From a checkpoint of a small transformer trained on Wikipedia.
Size: 8 layers, width 96, 3 heads of 32 (1 for keys and values), vocabulary 1024.
Architecture: RMSNorm before each block, rotary positions, biases on query, key and value, tied embeddings.
Training: 158M tokens, 9662 steps.
Each number is 128 + 32 x the weight over its row's rms, rounded and kept within 0 to 255. Layers, rows and columns count from 0. The size above them is the row's rms in percent of the matrix's.

# layer 2 MLP gate, 192x96, rms 0.185, rows 31-41, columns 0-95
size [ 95  98 101 108  96 103  89  97 105 100  95]
[[165 115 113 112 135 148 196 153 210 126 103 153 145 142 119 162 157  81  85 222 171 134  88 129 150 132 110  68 109 103 140 126 140 101 125  95  84  99 157 102 124 158 123 159 105 158 113 158 152 110 135 125 124 106 112 143  97 156 162 143  96 107 140 108 157  70 127 147 127 142 128 188 226 106 164 155  69 147  90 104 196  99 139  90 140 107 152 158 106 108 149 146 178 107 131 138]
 [166 113 117 102 113  92 136 103 131 182  87 151 135 134 175 105 117  94 174  75 120 125 115 177 132 122 214 154 116 167 137 126 132 105 161 132 179 124 114 140 137 128 137  83 125 184 127  96 155 182 165 193 117  78 111 158 115 144 126 123 148 151 123 120  92 150 122  91 108 120 159  45 119 141 125 123  84  81  72 138 113 101 144  59 130 117 122 166 123 174 144 209  88 111 105  72]
 [ 92  57 177  77 113 100 147 105 155 172 171 137  88 132 170 141 114 116 151 111 141 180 112 145 133 138 112 131 156 135  92 120  66 182 150 123 155 116  88 136 144 122 103 174 170 110  69  94 152 124 104 141 182 100 131 151  90 123 173 109 122 125 175  88 169 154 198 143 130 136 103 124 141  30  78 117 123 122 172 158 113 123 146 115 139 141 190 130 135  91 186 148  84 108 131  99]
 [126 144  98  83 157  70 208 148 106 169 119 122 124 176  93 153 146 119 147 189 137 134 105 112 140 141  71 169 156 113 138 161 166  99 137 104 138 168 113 106  98 166 108 149 141 159 143  92 162 101 124 125  82 140 121 139 187 113 176 103 150 100 146 168 103 139 144  48 101 121 140  87 177  96 173 163 103 148 178 171  87  76 135 131 175 119 130 145 107 128 128 188  75 175 110 160]
 [109 168  77 141 122 101 136 171 100 137 154 150 115 138 109 155 168  91 191  97  89 122 118 139 138 126 172 148  97 114 129  91 135 135 128 203  71 119 129  58 106 148 204 117  90 168 137 163 125 183 132  57 167 210 116 112 128 152 128 143 128  85 111 156 138 108  88  87 130 201  90 133 131 168 116 136 113 115 109 136 122 122 174 124 109 178 104 117 140  74 130 162 143 116  69 123]
 [155 156 134 133 113  72 116 104  78 190 121 162 167  99 152  99 103  94  70 170 133 129 126 123 142 116 142 118  98 106 106  87  93 138 121 146 111  92 110  85 120 180 116  67 186 133 172 104 120 137  81  91 126 147 141 176 134 143 159  84 169 127 189 144 100 113 105 203 125 103  96 165 160 125 139 178 114 143 171 117  88 164 134 141 115 127  78 220 149 140  87  87 143 115 148  83]
 [140  38 143 136  94 135 152  94 149 173 181  72 123 125 161 109 170  83 121 135 156 157  97 146 151 101 103 108 124  94 151 106 137 106 131  75 144 192 180  71 147 107 122 209 126 102 124  88  92 117  81 127 140 125 118 102 148 117 211 155 161 125  83 144 129 173 167 146 145 104 134 141 117  86 117  87 106 141 114  71 177 102  78 108 131 119 159 134 155 160 102 120 155  86 118 166]
 [141 134 136 150 125 126 143 181 167 139 165 154  85 128 139  93 125 139 130 171 193 155 108 104 163 119 128 108 134 155  93 156 136  48 119 152 139 101 129 169 128 212 123 132 134 139 151 105 130 167 104 151 131  69 125 194 105 116  98 115 122  54 132 116 127 131 175 214 194  65  82 143 170 133 100 145  83  99 151  75 100 133 158  80 126 174 118 130 131 105 156 127 118 133  84 144]
 [143 157 116 180 196 188 191 133 162 126 130 105 104  62 118 170  81 148 130 106 218 130 154  67 122  99 102 148 129 118 161 128  68 140 104 137  64 158 160 131 158 133 150 145 147 136  56 126 178 131 129  95 140  91 181 110 157  94 127 124 146 129 140 156 112 111 104 194 166 149 185 108 115 122 117  98 176 138 123 133 108 153 107 114 132 113 114 124  72  88 100 132 153 176 148 143]
 [185 111 110 189  52 163 187 106 192 143 136 138  93 135 177 142 157 125 142 169 163 110 112 125 174 158 173 143 113  79 112 123 113 120 165 100 151 139 147  97 101 125 160 154 112 157 155 116 154 128 208 125  93 107  95 146 142 104 178  98 128 158 198 160 147 147  70 140  82  75 166 145 155 122 170 149 113 140 117  90 141 156 147 120 114 107 135 137 163  45 144  91 136 103 140 134]
 [158 163 151 154  60 152  73 149 113 153 172 108 138 145  77  94 118 136 136 115 133 119 124 153 105 145  79 143 115  89 209 105  69 196 151 203 143 120  64 115 116 133  76  85  71  93 104 143 174 105 121 104 124  98 136 153 109 122  81 143 131 105 136 132 114 125 139 125 149 148 115 191 136 122 181 162 149 119 144  87 153 180 101 140 114 122 115 180 138 100  94 118 121 180 176  84]]
# layer 2 MLP up, 192x96, rms 0.178, rows 31-41, columns 0-95
size [ 99 104  97 103 102  98  88 101 100  97 102]
[[115 140  65 120 157 137 114 165 128 106 121  51 131 112 154 109 125 151 163 104 158 175 119 133 143 118 157 157  76 128 108  83 159 212 117 158 130 105 205 124 132 129  76 149  89 116 103 176 114 153 136 108 141  95 174 100 108 104 141 125 164 166 122 111  78 117 136 139 153 137 133 111 117 128 114 107 112 192 101 137 112 162  81 152 207 123 135  97  93 156  68 143 111 208  96  68]
 [101 167 100 121 120 132 144 133 123 104 111 170 220 130 126  51 173  96 161 103 162 126 131 117 111 117 126 125  80  97 156 221  79 130 137  66 101 138 143  92  49 109 145 119 126 201 157 158  97  77 147 133  92 139 166 147 139 107  99 135  87  60 135 103 154 115  78 116 117 110  95 164 102  96 136 118 123 129 137 149 117 106 122 101 109 165 184 148  85 122 155 145 151 116  92 117]
 [104 140  78 198 132 154 135 172 180  91 101 174 179  89 154 112 158  87 144 145 112 112 139 173 154 113 176 110 152 142 149  77 132  90 140 201  96 208 124 103 106 148 145 124 155 101  84 141 100 149 158 114 117 145 119  66 132 121  48  97 138 129  80 133 115  80 105 140 104 101  92  70 154 166 124  97 126 175 156  92 122 165  87 143 142 130 129 164 109 100 118 107 153 130  94 166]
 [172 158 105 129 126 149 117 155 146 128 148  86 121 109  93 155 146 100  85 126 115 107 130 135  81 161 130 115 206 114 118 121 175 151  91 108 180 151 139  66 166 144 118 114 152 151  81 112 168  95  89 109 100  99 148 156 156  93 147 200 151 147 142  68 183 144 153 159  99 159 169 131 150 121 108 158 133 121 213  69 164 161 145 167 117  86  72 164 149 118  90 146 159 119 105  74]
 [ 98 151 126  76 175 183  84 125 109  89  92 110 142 133  85 157 123 128 157 134 178 171 120 104 186  93 186 104  98  50  92 149 135 144 144 126 191 120 150 143 171 157 119 144 131 104 112 170 127 176 122 101 142 134 146 127 182 148 177 132 136 151  95 121 163 170  86 100 102  91 117 100 150  96  61 118  87 111  98 176 132 131  44 133 141 190 141 157  96  98 112 151 106 132 123 128]
 [ 66 128 124 109  72 123 108 174 174  98  71 163 183 140 137 184 127 143 136 103 126 121 165 146 116 183 107 137 109 107 140 192 145 146 111  99 152 137 118 103 131  88  97 148 120  71 187 178 115 139 113 154 148 215 115 151 137  93 126 113 131 110  98 140 230 131  99 127  69  90 125 120 153 116  78 178  92 111  90 120  89 144 151 118 106 140 115  92 120 162 132 187 141 111 110 131]
 [133 145 115 126 176  73 100  95  78 180 129 151  91 152  93 130  95 160 143  90 125 145 199 124 125 109  88  80 182 157 130 182 161 103 121 167 131 140  95  95 152 147 131 175 121 154 192  85 179 105 113 125  98 118 134 101 172  97 108 110 112  80  96 157 109  71 122  96 175  82  97 134 116  68 142 109 112 132 106 186 123 140 113 156  93 144 120  91 156 104 141 160  94 113  55 164]
 [110 113 122 139  93 158  97 138 124 112 133 151 156  95 126 175 116 165 121 136 170  97 187 154  89 110 100  99  69 163 120  89 108 175 163 150  79 197 145 118  93 147 156 145 165 108  68 127  72 166 135 139 140 128 149 142 128 117 173 136 134 113 122 158 157  63  97 121 125 101 168 101 186 136 198 144 130 145 114 137 174  81 131 125 128 192 144 127 105 175 110  59 174  94  88  74]
 [100 189 148 155 132 101 178 118 112 141 133 139  91 102  95 106  96 113 116 122 138 127 120 124 215 156 122 189 139 148 157 115 144 120 128  85 103 142 193  84 157 173 144 145 120 169 110 129 158 124 147  67 170 116 171  88 176 173 145 153 138 154  86 129  92 134 134 105 114 124 151 128 130 100 144 142 100  83  87 149  60 122 139 159 128  93 211  66 181 165  87 168 130 146 104 175]
 [150 148 109 111  53  96 100 134 173 126 131 105 119  88  55 111 137  13 113 107 139 174 155  83 166 161 107 139 117 100 132  82 141 143  94 167  60 120 114 106 113 107 105 153 113 125 105 113 203 125 106 107 152 109 108 121  89  73 149  88  98 182 114  82 173 101  85 103 117 159 106 142 146  96 115 141 131  77 174 140 136 174  92 132 116  81 126 133 134 137 150 131 116 128 170 153]
 [ 72  55 131  59 141 123 120 145  94 183 147 170 106 132 153 113 132 130  85 173 174 107 103  85 155 186 129  97 182 115 131 144 178 153 144 130 198 127 154  93 141 137 145 132 103 158 108 104  92 151 142  83 172 191  92 139 181 221 115 168 158 146 128 128 118 127  90 135 109 108 118 157 159 148 109 150 131  85  93 121 112 125 136 136 134 123 134 158 161 121 167  81 110 117 151  62]]
# layer 2 MLP down (transposed), 192x96, rms 0.485, rows 31-41, columns 0-95
size [ 90 104  90 100 100  95  95  97 103  90 105]
[[146  95 106 110  73 128 125 141 122 109  96 154 161 121  98 119 148 130  86 173 107  98 121 139 194 107 123  90 161  89 111  95 111 146 148  93  76 197 116 159 166 132 126 110 187 110  99 110 132 162 102 125 121 199 113 136 128 126 168 206 121 135 209 133 223 125 141 119 203 138 107  89 161 104 145  86 117 111 114 142 148 144 139 132 146 164 154 160 156 142 130 113 118  89  57 122]
 [108  96  95 121 119 166 163 157 150 132 144 138 103 132 132 115 182 155 121 132 207 144 158  89 100 125 160  75 166  92 137 171  88  94 120  93  92 153 156  96 169 137 122 106 142 143 102 107  71 135 155 109 122 162 190 147 165 126 111 158  75 130 122 163 186 127  92 105 149 163 124 157 133 169 106 174 171 150 127 162 172 131 104 169 154 157 105  68 117  60 191 125 202 124 117 103]
 [ 97 174 111 122 119 143  91  98  81 167  92 154 120 144 197 118 125 163 116 126 128 189 114 127 167  85 138 122 185 168 106  64 184 185 110 182 133 169 129  96 135 159 119 161 135 135 119 133 167 138 168 117 184  95 105 159 170 101 171  98 138 112 169 133 133 185 192 166 106 131 109 138  94 104 111 128 132 105  85 144 130 122 162 133 100 122 111 217 125 167  88 117  98 155  79 123]
 [149  67 143 126 148 110 103 126 136 106 133 101 144 129 128 140  77 142 119 176 192  92  97  96 187  98 230 116 105 122 150 114 157  94 137 125 105 163 115 182 171 150 143 113 125 141 172 147 129 130 127 132 130 173 161  72  86 116 153 133  96 193 158 138 160 115 103 114 167 170  73 123 163 125 113 102 152  98 125 146  65 152 155 106 107  80  93 143  58 129 106 139 135  64  78 127]
 [159  20  90 150  88 117  81 127  91 110 165 145 185 199 124  56 115 112 158 202 186 126 158 179 115  95 126 163 127 167 160 157 117 124 144 146  93 125 118 122 146 149  90 179 110 149 127 154 141 191 126 143 148 152 101 126  94 150 130 116  93 143 120 150 116 139 130  89 131 138 107 138 102 124 130 123 124  95 140 120 116 118 151 124 185 116  86  92 152 136 102  61  56 117  80 126]
 [133  93 150  64 147 104 156  99 161  97 141 113 152 117 141 137 164 141 163 139 131 113 174 168 151 203 121 134  81 129 158  74 120 139 112 109 113  95 114 156 129 139 137 137  47 129 144  98 139 156  73 116  75  59 119 118 107 133  99 157  91  80 150 117  91 111 107  80 147 118 183 122 213  68 130 158 127 124 165 105 135  97 126 118 119 114 113 120 183  81 176 149 154 151 165 197]
 [162 155 177 109 138 111 157 128 145 151 131 176  93 119 123 115  80  97 123  90  55 117 139  80 132 170 158  86  80 123  97 180 105  57 172 141 134 148 143 173 153 100 164 155 101 133  93 129 105 152  77  90 143 124 174 104  83 124 137 110  86 152 158 137 131 111 111 125 105 106  89 142  67 184 106 189 121 155 103  77 131 150 207  95 121 125 163 138 100 115 178 117 174 112  87 135]
 [131 141 169 150  90 170  94 104 107 151 135 130 145 132 106 146 106  67 148 149 130 149 111  99 133 164 178  80 134 121  61 130  99 110 118  99 157 147  85 159  91 109 151  97 142 148 114  99 141 130 143 124 128 125 136 194  84 143 146 134 178  72 209 112 172 196 144 142 141 134 114  91 157 137 150 152 117 121 170  61 133 130 129 105 126 128 143 106  79 105 155 210 175 116  47 183]
 [135 140 132 127  95 142 104 172  65 113 166 164 204  84 164 152 171  80 140 172 182 103  58 131 109 145 172 143  59 114 139 139 157  88 158 126 174 119 120 117  87 126 140  91 128 111 184 160 130 123 107 161 117 125 131 158 100  93 107 100 126 136 142 184 160 128 126 134 115 184  69 185  93 148 164 111 113 159  96 124 115 108  94 166 145 156 156 130  69 148 111 125 133 130 191  75]
 [115 155 143 137 129 119 161  88  95 100 145 132 144 129 111 150 140 147 133 205 111 158 136  95  95 166 159 105 177 152 152 138 111 107 159  94  91 190 172 201 156  99 109 140 160 103 125 164 161 152  71 173  49 122 145 127 167  79  93 116 158 133 101 118  97 151 167  91 176 165  52 126 167  99 108 169 110 157 161 135 101 147 104 156 141 168 163 164  81 109 146 135 179 155 134 138]
 [113 158  81 148 100 166 196 175 127 131 130 137 115 106  86 107 153 121 178 122 147 125 113 106 161 109 136 100 103 156 120 142  91  76  54 102 142 142 177  61 164 103  94 116  78 104 134 119 144 146 139 128 120 161 166 110  62 133 164  95  73 153 151 168 161 166 133 129 104 129 125 156 105 128 108  82 132 129  44 146  69 113  73  99 121 127 173  77 111 181 151 133 141  88 118  82]]